Part of a small language model's weights: capped logits, a variant of Adam for these matrices.
Each number is 128 + 32 x the weight over its row's rms, rounded and kept within 0 to 255. Layers, rows and columns count from 0. Numbers have three digits each. The size before them is the row's rms in percent of the matrix's.

# layer 3 MLP gate, 256x96, rms 0.14, rows 108-117, columns 0-95
104:122113129114149162079147150132060150120104131129132051148132178115136176130157125150138109112124128133116084093150127139127077070134077124087074098154140155129216123156131120184119070137139167156116079080115071163189108127144144156137068167081050134129111134088097136147140164156085103141
094:111154137110129151105161105161101138198132147118124120152176125147130115126136167153102065134108078091078149134070093136067144114139082117144154096222172132115088120161177124128106172135112156185102100120168137170173115104127111173141109118124095149166113128180214099093181169096123149097
102:140108142141128134119165062170076190105166084139122136099096102137149137166117150156123102140118090129125118091105154066122193121128112126166089141133163115103122140158209129123065159100116158133171149112143092194149144181108179121148122104173156159117073161150177053170136162071109106148
103:146134120068180154130138158106112125113165130149138152075126107067141186172130103089160071130024113174171079097127131112151132125117116135159076150124133140119119156132144142158189130161167112112176128172142087137152146178145149151163141075092106136180085102148137147096147157066089187157
107:169137146102097114146157116120153130120121156155140112124100134095162146175142123112097088091094156110090075093176170158090176094125076121182097150128184140110135143137134180148117206096160205100147191127139088148146122087170124123094069053164146145118199142135092152121145128143112174158
091:095156084082168139129168175128063159147089147142125123127186165102119137126147178168141181142101148143133169109091139172132123113145142124085055119122131131165147094122089152129069093152128162181188162143121150172129139132180198213088114107133114089168113072124107112125092148087147109153
092:138151155079102172134099155088110095163165185187112128117117090086111155137111122056154158130123079103103167151172121133125153127072179121110131204063085100147138116119105042145157163135142095086128089140154122093106115138172169150097150089159120193074102140143090114130133120106125153167
097:159106163112111133049216135094160106172118148128172094150142148160129130104163143110030118098144144100052165150130152108235135136101128158163134112140150135166118129098139151139078092135122135111112145180093081162177119100144120146089073168126142117124179163131110108159116126153137127108
114:119095107099145105113154146134093153128134124136115115041122101140126147158165172139189101131130181150148159127166136123147177124116124120111097123163134171179150111106167097144164121139086164149103166097175098146132132094193171161137159064071107200178101083152109153137111165108084221120
109:121182145080143119081141139163078121099134214135208079107148135130097185149144163125129145078123107126123089133160138102165125127164093169140143122187111089115117173150156135105117164134124224159161154130146143111133082113161105091147141133082089160202103122110122098110177148088100152088
# layer 3 MLP up, 256x96, rms 0.118, rows 108-117, columns 0-95
104:120114172107135097146118105140209152186147118132084183138082129158137137152130146158143145113133129106086136081170163143140151113147174129119133114122118139109110152081098134067091205189184106112159159175068199163122147147179141105153219106086135126129091113155166101136107135111110113172
099:094113166135107167098138138117107132109179188123123201116117142125138045094103092173159083120084120106128212147136119112081168166184150181134093137166132099110119121088127151118159147169132137146109160179180115119208061149127133121128150144169099069140119101115120170073139131110148125150
100:136096116116152090174090157025147121107117139125134118170147153149143102108181124091050070142155139115122187122149127186168139157119182107167140134127134100111142133092113138133090111178153109147162105112110145149136082092085071143157139192119109123150156102103204072166120099165121182143
100:147150110147090101144115085142106184143178128067092138154129126098105108103128093171091125076162144101079119097161101124093151095183158082142165146093139178120162143138126150111110189149168146121132154094060178082147192102130104148148048155146132124143116164124135162133099171180180184105
082:151152175147126137191152117189111186124110061109141127082151156113144132144190077176152125164120094141112130088159136204120137155132113165161154108172181147073144130144176148115135155133101110099177119123127118095124112085106115131124172079109176183130109136104097110218127128168143194119
103:136161125119196091133086098086074155099065101164162124109104143095151116116119128105179197133115071147179158144115113121083111147101095136129111123106126077135098079124109148114153087116147116082091185075103133139121156092158117115111093082152158084160133069114080204136139195141174152131
106:098098140096118138161126142115149124096095145174151123115204093113059120070179115098161156097154153090084112170165168067148146136064154089103151098099131127144140149138123079119164071112114104099077057101113121157165092146141117108118140128195155160078140142156119141171135181121184107154
100:098147139133150159155116147152124140138135101113116105145155101152116176150087107111170169132092091109085124135213197115155179132125118136123102145113121076156116168162078143190172164124163109140125129134076141098112132148129073079199050163098131094154180115165099106137081097168068104093
098:148096099148138077120129103076165158085094178137101065105095128129152132124186153114121103101076143174103117163094118082148127148151107102134122105089174070147145140159176034118104110104145057102155072128161109135068121048151115164107171125119123150130127157158071145133162150135145158129
099:128157104116115122163089194103122083157108111104134095132161124184111165103147128128144086103127156173040115074111158167144136129101089120153098070141086080168180133102090109122115118167141166128140135169109104162117148146170082173149158127130040154123159185152048123132150146121097116170
# layer 3 MLP down (transposed), 256x96, rms 0.16, rows 108-116, columns 0-95
100:100143125099173129101156128113078221109085102194146124082135139163102139100111099111108120128084193046157120117104134117125153120133131119145158144138119124155154065144171113125142149134094135099086101099153053151147116134128109156081105129162114144186142096149199075110093082139112204107
099:089144120195128174169117079150145071114160128137136104152124104130150130157066039136111132120088140070122172159101102067102158115110093073129133145090117133130119114102164136089114191165094139125100146104144111118087069166111163154139133125086194146119096103065132102152082161112080161164
098:104077140094125135096135167131135085071095147129100107124111108129090129129141152108150140100073189173127138137115116082111199156134137140139175103126150161099154063136083151128071064113206136099105127121120125135173153146182170209088154145184115117143116161119096081117175113164108071123
100:167138112094113140103129157137123097122185136178157132077108134170087161084166153156127182183135069093188141118137151175114091146105182176126076160139107094175119123109176138155205172109116124103083160107148135078122147077149106121125134093125187128124181122141097110102157152140117050119
085:088164103125145110141154168150121135116143130178093146177087152124156169087071135181100143141154134157126143140077082140122112131079092140092155096122068125093094168108105141089138123119099148101160142140093096145112151179091088126167194065124090162112228166121101067109085104114123163100
096:137140151202094168122162149138169109129163153109107143125096094134105162127087083118105105138153105111108096159145137110132194110133174079169099147081192129144141164172133105148199203135116142169118134179078092031154113107116073107091116130175137130171130183107145143128097122153102150129
105:154180101193155123120120156111112125095151164137151138180103131137103171091111104178080133151205116140111101148099053141099120153138144149108146157224197128110149096076131129130102116095155095147099136146113090116122177173116154133106112103067134138145092166090129073101160060114117087103
104:149167140145136134087102148146070083206103141142168159175136109154127172170133144136139141100157096152130137068125160080124173155180160110106110096111108144093142129147142062107098178164091077134133170085086127107149040078083193117145102100102147156111151148082101141115131104117105087160
098:115137132122134189181109225116154179148131117124138143182143108116098106131062141146125143138104147145072146118086103088106137090140167176100111108107150169098118128089108174152103123044118163178097177149138136123103145142060162160170150135118220106098110132100139117139118064121104149119